{"num_hidden_layers": 8, "hidden_size": 192, "num_attention_heads": 2, "num_key_value_heads": 2, "head_dim": 96, "intermediate_size": 576, "vocab_size": 2048, "hidden_act": "swiglu", "norm": "rmsnorm", "norm_place": "pre", "norm_eps": 1e-05, "positions": "rope", "rope_theta": 69700.0, "rope_fraction": 1.0, "qk_norm": true, "attn_scale": 0.102, "bias": "none", "tie_word_embeddings": false, "parallel_block": false, "init": "uniform", "init_std_qkv": 0.0463, "init_std_o": 0.0575, "init_std_up": 0.0662, "init_std_down": 0.0662, "optimizer": "soap_variant", "learning_rate": 0.0112, "weight_decay": 0.0, "lr_head": 0.00945, "warmup_steps": 109, "schedule": "wsd", "decay_fraction": 1.0, "decay_shape": "linear", "final_lr_fraction": 0.0, "batch_tokens": 65536, "max_seq_len": 512, "doc_mask": true, "z_loss": 1e-05, "train_tokens": 199500000, "max_steps": 3045, "dataset": "wikipedia_en"}
Each number is 128 + 24 x the weight over the matrix's rms, rounded and kept within 0 to 255. Layers, rows and columns count from 0. Numbers have three digits each.

# up: layer 4 MLP up, 576x192, rms 0.0652, rows 3-88, columns 48-95
# down: layer 4 MLP down (transposed), 576x192, rms 0.0661, rows 3-88, columns 48-95
# gate: layer 4 MLP gate, 576x192, rms 0.067, rows 4-88, columns 48-95
up3:138123094117137088095121125098129137110127131154100126127126113131071157140157131124156153175092147127123080099097081137137169103150144189146105
down3:103136117093138124125103143105153114173123136152132122159130150078121125132194063132120162111172086105139156161117135127158082188121107137188126
gate4:084118141149096122112122136144093110153124141105130173150117126067113114148128164130086153167147117128137096090106140120112098174118126145157135
up4:168124143130113091135173143157113134118112148102082132123156093113127142122155199072100131170077123146114134157146175101114115118149102114152135
down4:140088109095139096114128132147122116180132148133156119106104138143121119142156114092139068141077144123107107155185130173138114164075142129107078
gate5:130143130095098068105149132080112108181126088099166149122120127151148117147150082137140140096140140103169135108128077104156135137121099128098115
up5:140097115149139128166163134147176151134136149122115143071170151120105122137123090157132114099100139122095130168145102128116067142157116107103117
down5:133145165145147131101145139153097120099127134110139128171167136142072113136124158086124111136115137130116160117125146149129154092153126121114112
gate6:157097117149133121111151158166106157126105167118127179132153192122098101124128090090221120106148133121115112132120138131086140135121109144152104
up6:132108134104112136185109130117122098128127138108123148142099155147163138145126146148114114158100154088112117138113109111133153111079140149105089
down6:150097157180100135137114138114118140144134127113115088123173104118101157103140128171107123132135088133100100139172124128140156103171146115165121
gate7:150127159173123141112136133152120150143149170157133148107178172084198095132131125122117148101098161170139134116128140161135153141072165106126139
up7:124112108096120151135123163143122180118106105129154137135155112141123171097152143083123130095140150112149180161143131132146138136133139097121114
down7:135142182130155126104147128134072118115087106097132119149108166103136133169141053095145128105130186112104095097124152064172141146133136153131134
gate8:138118138162153170126127136068125155106139121137163127150138203138144118120159149168121133161140134139148111150081160083169133102135152140141161
up8:146126123126104135133132168122145146085153129139153120126114119099099111152119112117111092097113159101097186127130134122124121101106117116106078
down8:145139092129106118147121158144089156130145162147158122167106139128158147150142127150161114135136139119118119159111161139170157108161116171168148
gate9:093121116146111095114119092133154111109133116138131160131135129170114108156092099130105135117134131117115130138111101090136150133133153115146065
up9:128105097099112120112120105091152156138144109082177138126132125150160163121172113098136141141170108098109148113140147173150132111126128126129068
down9:110108101110094126149114137149094141111168097104152107180132168120159110147150102097099163140087132143119107096105069125120139127113159152099124
gate10:092117117100090130112126119129091179097086124126153126152139124118121091152108099129132144094145135125132129086146144110093106132105146106118125
up10:094151121082131127128111143125148139133118183123130154135122114126143104124117096130097145131134116150095102114124085107167138129120127137128139
down10:121106160126146138120115139116119181135097142124143100106121114108108121092137131106147126109142091129120136106122139133096127157158116132134130
gate11:130125145135124087099134158148163127094099087127126162122122103133129146092102127122085149145114144118087141105193157111100165105126121134147122
up11:090133103109115154174146154122159128138117116112147125135155148143115129148104107160109175122124120127152131173086154095176124132107169128121131
down11:149131148137134157112114090134147106151160112097150096107103158143097090088098157118072131107174110154139108194134134143124127130102107112140118
gate12:100160132136103138203117125107213135097137122138112109075137149145115141138114135149155082090130133074069151096177089158133112138126113136120131
up12:069153113163085079172149170116154113166115099124106105137152177140063164144122145140161112129164157089078156152148106141157095138143085153113129
down12:137129106145134093152132139122170158098125127133136131143118132108157136192131093114173150125181156120096115103090132105130119156109110081094121
gate13:173120143089125116109131161136124101129119129116116141104152122136162112120134126112099135122147146159089159141121110147124145105148112142113135
up13:162112109140140133138146128098154128128106108114117150100104129154167153151107137144163149120125173164153133122148116139140135138158134124126125
down13:168079127164097139147148125123148076122073106093100115060131143129173132169095120153094150139176167173107178151119089139172162092131126149103127
gate14:130151104145120117120142168143123148153095128145145157114145144128124146120098125136132157170157121138135126147172160079125103103080133103149109
up14:143164113165123196142159119120127127149109118160169109120144098152117124112168133134071109148109164163138109116122119159085096144120167065171123
down14:125084088112143153129130165149100145107112137117131120086156111139116143140114132143108106117137107137177082157134083169107118115173132117099110
gate15:101090116122138141146108149149112113147151135134155190133117155094096104132057118032094165108162142102167108156134184152160077120199110155121111
up15:154095160105126122157153123073145119164099099127066139143124144137122130161122195119149107147142154101112108151143133142121132115125073149144101
down15:076109153135172101123152127107136113207134150119101110124164107138094137158143137110107109123120125108111082116167098121125139155129184144128132
gate16:141114112140107129128141107135083127161136084126151137116154154103124131159147130102080114086131116112100117140097149130127139122132159131153140
up16:144123080149118138156123161106119153109140132098090158148090113141144095116115137110126113094117172152131146125078144133160139106107139118119138
down16:116107118094138162106130147089174109106124129152090164137112124138155109161126101180161112118106135136123144134134097103116133155133118146091137
gate17:145087142108050150136098123113131086159119170101129117132110148116105103112122140161146115135182162155105105072111153160150138157108121154131106
up17:128104118124129177168100148123128103135164170143126138118142130141137147131113118151115106153124123140149113129122139163129132110143133145121117
down17:130114154143137057104163125095116125136109101119123100090094116114159118170116130180157094097139124079117127137138079140114162132158110158123159
gate18:136121123140105126070110150152118113124125106143158138110075134146131133117118108103105089088108119137119168168138167178148139119104166142151104
up18:137111124102129136140110145141153139090107140134107136152171164116127147117120088122104155111115135113121122171144134119102167098144174136136114
down18:111114121160185134145086090116153132099103119136119168175142148136088110142102099141106097133127158159119120124154128128090133163123117129157110
gate19:141142153168136145099086133120126121145138160137094093120174132135143139121083119094115137118116108154112108132113108140133127131116112104127134
up19:120141129116113134175129098080132146106142099118110123120131136110144110141139119135141139140170095132160111140113155085151154104107116110116169
down19:140097117144110141109099095142128145121141146123106107129118139113134100129150135105109101117126104089127140143089108161127124122132154154115139
gate20:144101150081135108119127117118133189162076105112159106129181107086166120114121107140132103174165111134136141119161100099181138123125135106143128
up20:139136082116130157142143136135145152103077139060135142111113194130125135114119155141166118130136118166090121104157102102103145165160121109095123
down20:125099126101144091113121139136133114153125104127140117104079139108162140151144169198132171137149106103144129113122079129128071155109133145101104
gate21:161106148119131160171157095119138128137159133142175106091113178113077097137167120122142087131097129107156116067144153119140121158168119131119122
up21:132119168159117098109109132088173107110093144088140117113143112179122137106100148120104091135078109097174158099122137160127101142137157084137085
down21:183132111132138149110129115140135129138157125161146118168090132135134141167111104103119097170138139108121088125069157122163140115120106120138166
gate22:127124117103130185106102118105152123107111163131079110184124114150135133146123144125101128147111066132071150108167104173180142151168096150140123
up22:112132095141159112131101116148115143117156103086172122120099112111121140104122102148087112099115174107127160169113125087079141106125171122131139
down22:124138069167133140136145076135121117134089152095174089120117121149134131123153159172100109138133153117132161175083116173095103074132128109129120
gate23:176141135140152115095116127159127108103137106170144062128117152119176118122123124116124109126116124110119114125168115113164168137122141104128113
up23:151132157152178138145121144149130126144137121115097091162123126137143143126128125109135123142144124152141129130104102165146142136128172066087139
down23:167133158032143117121187196144120123130117095137119148140116134115089165175160130147158081135145105130140157130122152129115112107145084101138095
gate24:139137135117104154141122117133124078100151176135063087110125114095131135138145153094195101135134143173130099160153152178149137143100166143102147
up24:117107123130141133142177133105127129093112120166189107147138126103113104052151113152101142129099111128151138126135130113144142123114065102146180
down24:159101163110107127059161101122114102153128099103115112121154128166101141100131123149117133092101138181126103145102151130124128177162163143130164
gate25:122110137164154086153111135147162092134117126168102147085102149086109095094140155109116131171144096118110128155151106148142075155139130115144116
up25:143137131143168154145115081118107145136144147153119104158106125150120122122092096141144106084128120090057135134127123117148109132111115116150136
down25:138151103141106095174132109128139170150131154158070143161111134119096130117162102137148108139173142130151136143092099102082090140190092133097089
gate26:113087142099139122108152136137082144144141122153135074091114146164148154091149142126116105156173127157167137129158108163105139101148112131140109
up26:145130119155158102113145160110153113126133171135104130129107099119086098154161125114118164132125151111175155179119153112081088161101126137135097
down26:130084152151125186125168083180190152130119143125127132147078140115138103130143143169131127122133135097113109177167117132164119137113100197105110
gate27:100111100094127141100166132137160134115121129103123128124112140132151139144072084176112117115142130136159122126101148129102139140146107144120070
up27:163107125147120140166134079143127123097071144147112147187147123126104091112130117136160103112155151095126148116138122074137096109159110160165146
down27:097166093160165095061154146137169113152147109102084106101145140127128199141141111147137135121126133163121138110125178104171136128134135123130125
gate28:113115139133143165107121098123164113144121136110108135133132087123116122077137166076168133136142130101129127147081101111134132089120152095142143
up28:138140165128166141120125125186086145115141145178147127128111128118125132137105136148103158174142169106111123142147122114079133128150082105146141
down28:106138110174103148129113141148130105132133151101130111132112090142133132144126143125163119095129067141133097155097110129157144129109112086117188
gate29:159103138131134095128107148128183157159100172114136112126124115131137129129153128118138106099125122156118143078134139115132114130123138143114081
up29:134148126131105096125122110024128113132139126123142084098143112154122123128140113108098093147130156098117112172140125087115137097100136159102153
down29:159124095165126164124117141119136109141115126124137115125127109163122174138091113105152130077148151165095124092172154149113074101112142152140132
gate30:141127113135145156102142090141127138158098089148105157124121139124097132130125119133086150144153193174106152140114109099106116192115150135111141
up30:110138119135142112160128127157125129177113145118140153070140128085124124094148117155119162142115159124143151120129109160141100132125093137117120
down30:116133135117068114171112085187107117160083110129130102119100097128099123139072116094161137112130155099145126128136146139103164164124101139180093
gate31:135134150138147126156110133151155130154077131128133137128174133099097133118137141120144128140129128119130164122140134108123094120158113108124118
up31:108142111133137122136107128152105101139122113105128174146141132113115102164097160095090139107098137075095139175165110125171118096145131108129114
down31:122117130149142105151107118137154122131099132109103118151157116072110126150124125130165145117116115125094126166145107120128074136142134135125122
gate32:131119143155116157109075140160114118120082129156124126129144088102085176152144142149137169146125119106113091143126122115069143156146099162125121
up32:128133108142148115134112099069167158081157145140133120184155125155158121122128147129122088116096122161166166161133139111173126088133108117131157
down32:142096120094149145141123104125147116141108121142103105082122143160155151117103163186111114086131133156124119124110106107161081115113144145141106
gate33:156130115132166179137097139169114141097120129126126146125144152109165113136115128114118091098134129147101108103113120121137166182158152132116147
up33:118155116137163104130131144133093097109116112136119111116108145125114128114124093106169128130118132118161133168151106094067114084123170134144113
down33:126139144092086141138172125140147135122103095160140154106120115140149152110116115141070138119092115132140130115152152111144126159159098110140135
gate34:135106116117132082148145150115130134093134122114140147131123103152131161172120155080133122104167099143168124122150098101107104066134124104184147
up34:115135097170126117147177128118123119151147162104110129143088159157109096130129128130121124109140140087112138164095160112098150153143137107127149
down34:118132072097132171134150109134146133133140151126103126152116139124100125100176136095113093112118104113128138148156147097128149141128145124132085
gate35:142115113147114135124109114134075093116094124138151146127159184137146113126102098164172138149165111157119150125121134143161165070122075165143156
up35:131121108084126118124126110129143142162151119157121142145096115124140142147143161156097085185117188102124111142101134094125149143133174148114080
down35:163158121108131124104162116115169117168123086093156155177083102107134097147133128129126114145140140110149073130162118074112087149130115197147137
gate36:137170115080095131123125093136153146107130128128125098097087095111130122118135178141110151061120143144124122108113146143147099149130101119169165
up36:138106147108130122125127146167110138119142103111117100150102141099074143120090122133125146115134084099150127124161201131112117122106108119145140
down36:147141121126154131096141142110124098134172130123120140111123132127097126119144124153161135117132132141138182107148107176149172115132132137172101
gate37:141118106137114118135117112119117101137108123143112131140155131142132142132134126124102155135152154159152142123156125143099175134167151169101111
up37:147082146132119136101091148159067099106143127138126076104124132140116123124078089106142115126123115090119137127129154157090124168133164134097108
down37:104107145113162130133126194119129116151161097168116162091122164132173103107139171147103093134112133113105161107104128105127137135088127124129172
gate38:107119178107110149187133140120132136145105122117122135122104070171089126179085112102156113129181158155185127112109123151096121115155106117120099
up38:169162133160141103142146171150139119151127119088117139156162123129092105142106166122130113125146151120059160146091157119122126144138107069143148
down38:151131107145090107097116093152106103085115121174126140109115145094115159086160094104128134152091112126167105139158157107134159112121099172155106
gate39:167119163111085170099122139120118145137167112135076145124084089164123104100105152125115141122143118151147159104124121119102128123124129144137136
up39:121127158143114126129115113124126098114132157125074120136104129141127091112130129115111161128147113150099118103137126117164116139126126146141159
down39:139126110121118116136098136155183154088094108139128099121154128119122121133079153112130142163145097111145128159102167121144134122117131108135077
gate40:151103137117134141136122126119102111107105082112172189120117109096134114104104181133102089117124156144153147183141173127128133161115124134171093
up40:124140124149139157138131133103103117141119166155106120175125130094162107133104145095114167117113121088127123166160158067049112122125156137119148
down40:121123153136119131171125167154149112104111093144173110125111125141118141081131090064128126145151125114173095126151125144132114104133153102143141
gate41:178108141139154158155096123091131138135126134122098127132163091092126148100107102111139132084120103127101145148089137138168130140107116134127140
up41:117141103129113141149155148151111124184095102094073144142138133146140137121088155154155098151128128113131083104136084079154128104096127135108149
down41:160151114130113145152167150166103132110127094186143119101104156139126107093095140121126093133156170097166096148087132149168118132114167130097093
gate42:082097128109102128120123152126118091102110078113173138118166131112113126117128094118186120144138142144158109093084130144120166126145128123144117
up42:123115134125132167151101126150183145108152116109157135132102116125144114121156103075180111191135116130145099107094128117134133108119126116128131
down42:101141137152129106123080134100130103157102130134165095144161127107106114137111157132144123131107118172133118102083155114143092121133172150183123
gate43:128141090144121148101098142137176103128137112093107120133152132115142113121198121135160165114136107126150107150135134098122121105144126100169124
up43:101135092160100129126148163101121165150124114088109126117114144111108122150165157137157112114123105102125136099098117117165133132126149116141102
down43:154126077120149096148133154135114143163095090113098105136131088110121127114163125152113116125138116112125087129106097128147092106134146088061094
gate44:181171147137113145086129102180125125072156108099144128129147137108142112133110151117082146123155101131099146135154124124135140077121163171105144
up44:111093135122127117092143144109150159170139145120091167126092140174153132140182139149135105102082161131152114180125124179145134151129146108078115
down44:091099130110086101109135164116153125175139151152154101117118136128170139168127133120120082127122113121163115125114145198162122167114106113121149
gate45:153137134148093127117130134145100142139146130115174101109088105129156165138120120138143160147150105151141150105145089112131126086150135113143133
up45:136122128101138130076161134104176118102127109111138114154116183141138143069149102166163069171084093124167106153105138100128144149099142144099140
down45:139123105106126078153126088104059122151107099146124133123130106106110131115156121193161158191086175114153127144118138117102113127047134121135129
gate46:122099124108137139153155097143060139114132132152173107095101127115125086128117128106101150112129168157139113148159141147101132152149129094129132
up46:153126141090126127116125102160091101094128145128122139121141192175118119136064151102075160130134103124136140119147139089131131120077137119119111
down46:132143137113156171131128133107149098131116102113136124148133129122164134102105164168107172115131103128156099151105128124145120102114107120131117
gate47:137114092125120125131107147113101083170137163073099082165126153122149168157106145131137141144110102096110147089146121101163173133124137098115111
up47:145147105165133141136112133121200137123088098104130133161147123114132112154169135162143113150147127146091109084128142114141114123134133144112115
down47:118061138113165116088111120126130162144163123154119115138108124129094065130104152083155070108103135156154143167141086147156130130149147108121142
gate48:113135156120162142142082128131132122125135119197141123092136119137108097130092145131081117106132140168112096119090161121123137128141127101096121
up48:136128117128109129128097154094109128132136120164149160096122118141139096130114116171075092126117092149146112124133101098127104120118116121121167
down48:085113120081143126166116092139096141111102130132121161126104101135105114134141109106153114104150113147118135138144116097134173158151195114135127
gate49:126161147111175100154122190129115097116135126136153140075123102112118154121147084094165144095150132133173116114149141153083147143125145127144106
up49:115182151118097120116141163106107150162176148116124142116139104099118140150118112111168140137125150104098127107119118103120120111134110142125110
down49:086141134123209148094157131150140117129137143122095111146124124144124114142148145162118106126083170120100138137101114090098117119125132109142132
gate50:116169121181134113102119122130145131060127127138144098109117110127186118137144107111085120159139112110146133106156100139096172134129114144110100
up50:141120091156179130104115100148133100124127182130139090127130157113157112101090167155137140137142114131178138123113145142170154074148139149183148
down50:083127149101096120120157142107106143147100106126100141151116164147124101176126113096157160172088100154107095124082144167146130125120095159101149
gate51:109146140140141141119168110161103073163135131130118121096112190139103115111139128094097150122081123153107158111169118102140151138131106097107123
up51:118083146132129134103133124125168188142138131133134099175150148146101082094127121087124114134125138129135149127129119168114110149099179143170119
down51:155140129112096145142127146112149138108121128166130116059162073154126141114162140134128086204110179118162141091146117122163100107090131109120096
gate52:118117136178143114101088152122146113162103141147155144162088157134115075050168134141147172139108117128159141120131133121156100132114117146130164
up52:139093107178145142111143118130096101108134114108188118135112119142109072096154133125141145090118117145197118166088152103191140139165095134148137
down52:149121114127134145173111123113154134123155123131139138160087103127120111123108066138128107114171083110154129163158162185113161141136145145152104
gate53:115161133124089150123125120152161130131100153121083118134088114144187132112183082117105138125137164133167094142089143143139144097158147092157125
up53:185162140137077133154168095145148126107132136094131126093127130126115123099131134133196140138141106142139100186113135116118118134179112149124109
down53:114118154098090134112101137122141140083138158116100139137089071136149169157169107142100174118125090143119152154156136144143177157126140105123120
gate54:168149141100136105095107129113102132114114064174136122125122124100110121137126162162091152131131132151128131128125120116100130160129109187112125
up54:159132142106115092112127139099158094149093129118080120124134142148089109152116146104141153094116122137157100125148108105140120112156133142085150
down54:158133128111150115116122159153143123132115111137121122129111134133109095135156122099153130092159119121117112107180143124120112138135116112128124
gate55:165101069127128116147166136144133145116120111095082147128087116135135097123171116157123126139099132141107121093089122145145128106103134164133164
up55:170087109092152130123133085123224109143123096159109119108127126105124109131158121088116153089114159162104108108121136128174138103114136137151132
down55:138128135141120112141123155151102108118106116162153157083127119134099124137122121096126129138107134137138122126080116138116108092173182118160124
gate56:112136149155140103118110132117107135149134132150134148130165106172123133140124118160117148084126122098120124129091147153116140087183192122162087
up56:111132155117131158126143167154145103121118111105109134150103158161104133155131147161124087112133124139121081099191131091141120127143139170160139
down56:148175134141152168148134146145127146063166120132131097171088134141144138118086159121089126136118132107167115138129128129115177119105080111135095
gate57:090124138136189118122170122162144110087105139140161103127145112140137090146141147157115138099136090095114122115118174120123171111142091133131131
up57:108118132171098140126092158101089130154114093132130102148134117166133110127157128165123140099162109135153148124150168144140136132068138116139118
down57:139145110143106122161115098109101146091130108194127122105106134108152106141140124125114179104160116147122133061135167117105111129110116120077112
gate58:128108149093119089127140118124135138208109131134128132097123125172122114126097133095128121138087138131110178098125111166052145104156119127083171
up58:145097114125124115148153170160125140131171093119136137091133125136133144133135103128129166113143115147090182151106093127125138129141183117141145
down58:102151151104129093087179127163125134112135173123102098151135103158118163116150155124121165163119157118127110144159150170096134166074150182152140
gate59:129148136110126107101124118112150123069104167165145105143104112155103120101124160098088130100088175123140199109097143127141112095078110112126115
up59:167135138123149102111108102157107154134130067105160110085086137105096141118113078188163117096130096117141121109166116143073092114132108117087114
down59:134122091141152097123148123134161108078143131148076141137112119136142094091152162115093138079100158123106189166132102111121104161153122142162120
gate60:087146153155147123118138137122146079120153121159142151134079105108120119124126120082126107125158118119159125090124137101128124120114151104109101
up60:134138147130147147107136133152088158119103139127126120112141146102168136121144144168096117134122105141110111089124182123122168126113087146100082
down60:109126102092156105132132141129136105082125140109133129118102103131094129113110155146165099119133148107137132112170112121148121098167101162137089
gate61:139170147089133118137120146123131106134125167136128132126117119125104129116138145114169093151093181096139120097122100123113129145152144170116098
up61:125097140152087148153154137131072150135138112107100140127147158152113134100106146123129194108159111117105150169136154124142129124175132069137156
down61:118152148127110115095118124121088112127167157145134126090157114135083165073101135142124128144132139091126131154098131122105140148132131167146126
gate62:111142154151145161104132104131113192136108126181116161163131121126118167097162121059121142143119134113119111116164117151115120134136130128166153
up62:110143111152114131126111131114152106117164118105101138142115081083113097177139117126120137079109125145160119125103112089138165140144111107131162
down62:135143141112136141068122107082130126126135145161124113158161122158151138154081116113170113109093116137108103107126096134107139118068170149123177
gate63:133127128183139134107126128118148142122134113172136148115137096103142129139173122096108111147188079130128126110122078123122125091102108139159083
up63:140136159106108170091101142105118165137161103098158114157161117147070178101103102139108137099120129101116156132150131112146146133180142153097144
down63:134116103086104151155112128112142144121145145150120166133149127146149187129098123070112101104145080129136133148151094109168137102109182099116112
gate64:121140158112093110170106115155119135111149140145123136115118147141128102117097139098092112170133123098097171130140131144135147125174116129167087
up64:117125127069148137090165121142111123122134142118101131096143090088098140148120137094149090081147168115098145180154151158162155130145154111124094
down64:112139122114124114084124121119137104137116107130110186086116107161103121126093166139158108115099100092131120138140197185139090118127122106111132
gate65:083121130160195161126125116126135105142109121090108133142187161104146167126111129097139138147122148161119131120096160183110129158137125123157181
up65:136123092131138096135165149124074125143111137173154143111118189146113136122150116136088137145128103130153122152108127097138157105114124105122126
down65:148105138152106118135113101151106139139111116082126112123090116140129129128133187109113103153054170120129106118123090151091102113137146143165157
gate66:126132131139127082117126115113106125154145137153099129105122127077126184139122104136107135143101151108127132136146149134091132138156189125102150
up66:120132094147094139147127118156168119127129155122108132141141124192179094119162145108115142127177124108142136145133128143129113113132101113157133
down66:151121111119148138139135153129126060125155151150078106147136114129162135164120122113153149115099150110138096136141093111169092094122115169101143
gate67:133142115116116117117131141117158134084106108109169133158102128089137161099141118120124143144124155153138109103114082163161139107108156146111108
up67:119128123087119125093134106122113138151128125117120163133115148143138142164121148136159121118111141127128173150130095089141170088136096175112129
down67:134102091124134077085112111136113140104142106163156123167126129148147103149151143118148135168137132151145115130151122119159109121136112126086109
gate68:149113127151091176118088133111145129124147096119135065115102090136139098110176116145141130127125146137127133109101071081132126172129179149097121
up68:139087122121138120090106105114149104113111124159191163129156111074139077128101088120100125163130104118147119120117122111157122124100139159134122
down68:143173120104100127166123184158154107158123123124112133141129113167153149169152127156102138114120103139137183125111165174166146125100161110140127
gate69:158138149065167159156118123113116055150090133119112201115144128131132122128139146133139109155127143116107133085107106106142158125157156145115117
up69:110114133136110168150142121085130113122118106153059132146142149146080129145070157176148081189158085136132124127144120111134159150105133123100103
down69:092126054092122184118130153103119142109160117169128120106109145086119157127164162178114118066141130114100167125129094137116124097111137131153095
gate70:113144162167130144108160097093089160147120173076092171082146124096152157144117117123100109152090149111155139129088146107135114159091127137109122
up70:148133088143167140116146091114146149149109143121083136112085148074114109130130173157170110131145121173138117109164114103139131094171191122132123
down70:139148121150057114116126114119093123158195114130095129173120144104145117133126151120128137122123125136120115109140109147118123127128164144118154
gate71:124170157160107156162171134141107129123152129138123137092122123111137145091139144138119143115099138140135124141117179116149115097109134104106128
up71:122073101134134148121137115126108163114101110145153111125113128115099136082147113103145111123127144148123131129124163151131139140129102135106158
down71:115130078106111117103162151128124122143117141158113132149194120072114125108179144186110139107142120126140120086157132174132114156121157131125117
gate72:176122137139166075128115134160121131084109110134170129110178122121136159166088111098133123143122132087116098074093139146152062131145144079155109
up72:132111113122102094136123152084127108120149103138125096140154114113180146153191128120142104160137118113145084144136123127117132074117093136112156
down72:168133155150145140147119124121126161153119160134099125143115124145168101145155164160096125136157098156132111118136133137130163155109145138082074
gate73:143153160145134153135152141130140137090149110169144113151162087124145124118134124105115125119138156135137117126121088094112181117137143125170151
up73:107116132181164146138155134122157126119142134077119141107131153151167110133127126142161120122139139149121144174098138093124114151120184133130197
down73:140112123126113113119152159131093163112125088137132146169098145095134089157164108117162102127156139126143164143099142119120124121091138148101149
gate74:103109170075102140127158122116102130109108129126095149109149169110169115110117146135115112089176139172116150101116150156116123116136137159144091
up74:103169120161121135108094127123140121145177114118135102104153131146073131113136187079128144120118126164138121134146095136119133147106151090142107
down74:125121129159102140159129137136095125132176130090158112141132136144096114166169136100113177136135148119096082127106146101119104177143121096107142
gate75:105117151118134149167108132146086116129103141117138110129099122112096077101118168094130105111145141142100134142136104139134108159108123132088133
up75:125121138084165168138113137110156124141118210147088180136119139089108105126146119126117092114126179130136142161104110119154132165153145154108114
down75:109122092122107128099139117123123068133142118151088141104167085111135136129128124100101129117079096105142123095159147085082114134127112110139107
gate76:110138136133089146141101128145107159125105085106158128133150103147113128084109122093118131135106131120145164108152112114129107150078112141126131
up76:126096150141090159163115110117131140147185162127138100143163113137141137161148146108127155067138151160093056136107120145093135095167106149093128
down76:100102126145116132155152112117159101091160159164103116163137134118135147179122177122160176066117143142132132125146142116091109120128138129149094
gate77:116141169061143089104115156105129118122135119169142141138131128107118154131100149138107147114160173094146121170131108131152139090092128125100114
up77:130147117118083104100110105195122108143150148140103082134082120123151105106136149109153106133093124133181142113103145114159101120139105144131124
down77:163107143113122123100158101139120122144111142117170135134093126115131136150151114171163165095100176136128159123129123106109101177090124144120103
gate78:144124113102152141191133096172145149125076136128131088100155109108128104117166146092099143107150127172112120121125143132117139132141145143193117
up78:163129169133090133095138143106106144132131136115096118131161102093126144144139144155124159167109150117123109154127120151143083141106160141094136
down78:102155123163147109154160179104150143135149152168146117143120150105101109130126122095139124120117136086113150150157119093179108103141145137080128
gate79:096112096164057162176141169112134158120121086167108142109156118134132148157121160118145132127136165138109125094101146112095164161178110127096088
up79:144113161195146100131095141146152087154130067128143153084118140128143104155110157088145084134148140112092142094145090107167125088151079161126076
down79:138096106118105131131185103151080117131085096099101099132138115101138122095113120135126143134131091143132112129149123087118128138088190117109118
gate80:141126139139147063110087165123124113108126073112130174102104133141149109126125127150149159164125153140118103150129151089153166126138105148182148
up80:117128117116119103113120071157102123125119115103134114142144166115127142112120174124092104147136142140131132174157138111123175091123159167133160
down80:122155131108089124158148123130097094124191104080157119137151166121132131158183114133103106121181111130109119139116099128123147096093130151162184
gate81:128152090117125152121122110095202114112105122113150131116086134088130134124127131142102105119136105098134118105174151136164109104121086155109135
up81:185138134116089166132149116140123141133141075151111124107102113150167124078205135147170112127110122121083137139136145158110115096128106119185091
down81:118119152110130135140172164124118115147094139125099134152117088112175114124147170093148081130173110146120140156123184105099155110155073122129106
gate82:099112132136143151121095095144143114171078122150121097144114102137133141087125134091106161088141118133163110106122134123089172113117106143124118
up82:130121121158152105102126110119109135149077133113103100141131139152104101114100144106100136142158102146095126116154154128120121154116144136109108
down82:120115141114129120177117150099144151120152111147133180151119108118140140110114097152200108149102120141116121106137113098140150121152161100137119
gate83:097143158090171137123125160140122186110110113134111125129118115102141119139108171107136073110155143117132116080131152119137114158129104150121109
up83:136089104109101173100137166139118133128092139165147130148169139130141092113144121136100124123125120147110126133093115143104148113116167126154086
down83:088101123109153119134087127151106127102116130137118116108125146142100086110101144174131090098132135116144108135130128109134148125141119146168160
gate84:087121167141126153125132088097142105137070139128147174105123115123125148143111116111116153174132139139110177114115137123128155109137107149115117
up84:156140122105168128112092105123109117088121122114129113114123160130113127099089104128182106124148091138112123104131136099132155098132128136139101
down84:113146168095200110133122121101145127142139108113102138132107195084129128112120076085104149127109138155144103100103162139129118081100155117168109
gate85:143158136124138106135106125167172120102140114117137166132093136109141139103142131141133110084155111125085084156183110102122108133102153160122126
up85:144124126139124110122183129123134148120161143112138106118137106183150158156144125142146123147115118100112167164150129071115088123125153110107103
down85:082154093118143164147150119132108151109116135127137109102131124135118123069115114120105143161146139125137130114098130081119145138153137123134116
gate86:169112111094105100122144131112158134147123130138124161108162138108114147097106219146157121103154139149093130170096154119112117182170151159079132
up86:117106091092149095099094127128097109126089155088165139141143152076211155104126179103137123128137126106122134107160138139094121137122104148125101
down86:120142119121099141174149147121122168111092128104104131123137172119128089117129101140093129086156129128126126119105148073100114093071182139115097
gate87:156118145162149163132088193136097132114107145111193135160151133105127134114120128106092100113152140155116092178165101128141098132117122107118110
up87:119129148105131144097108150126128088112174117138138088160105143117092142077088127149096104126110128118161180127138115151079117181152106107163121
down87:139152109164091143151078090126136123142113144111127038109146139104123094148104135120148139146094114133106117091077106115112186097168136151135134
gate88:210135135171101155154152134126150153105089103126144113131142124090128086105139093131128120098133128148114101143102169152125120143136118158093123
up88:105097116165132137125127143138139111102129105154147130133124087070107145169106130103126132069161160150150098109115132147098090122091132136119136
down88:112131143098113116078063105078154149169107135120139119141127161121114115136183082145122141121133077176112151141149143147109168151120166132141121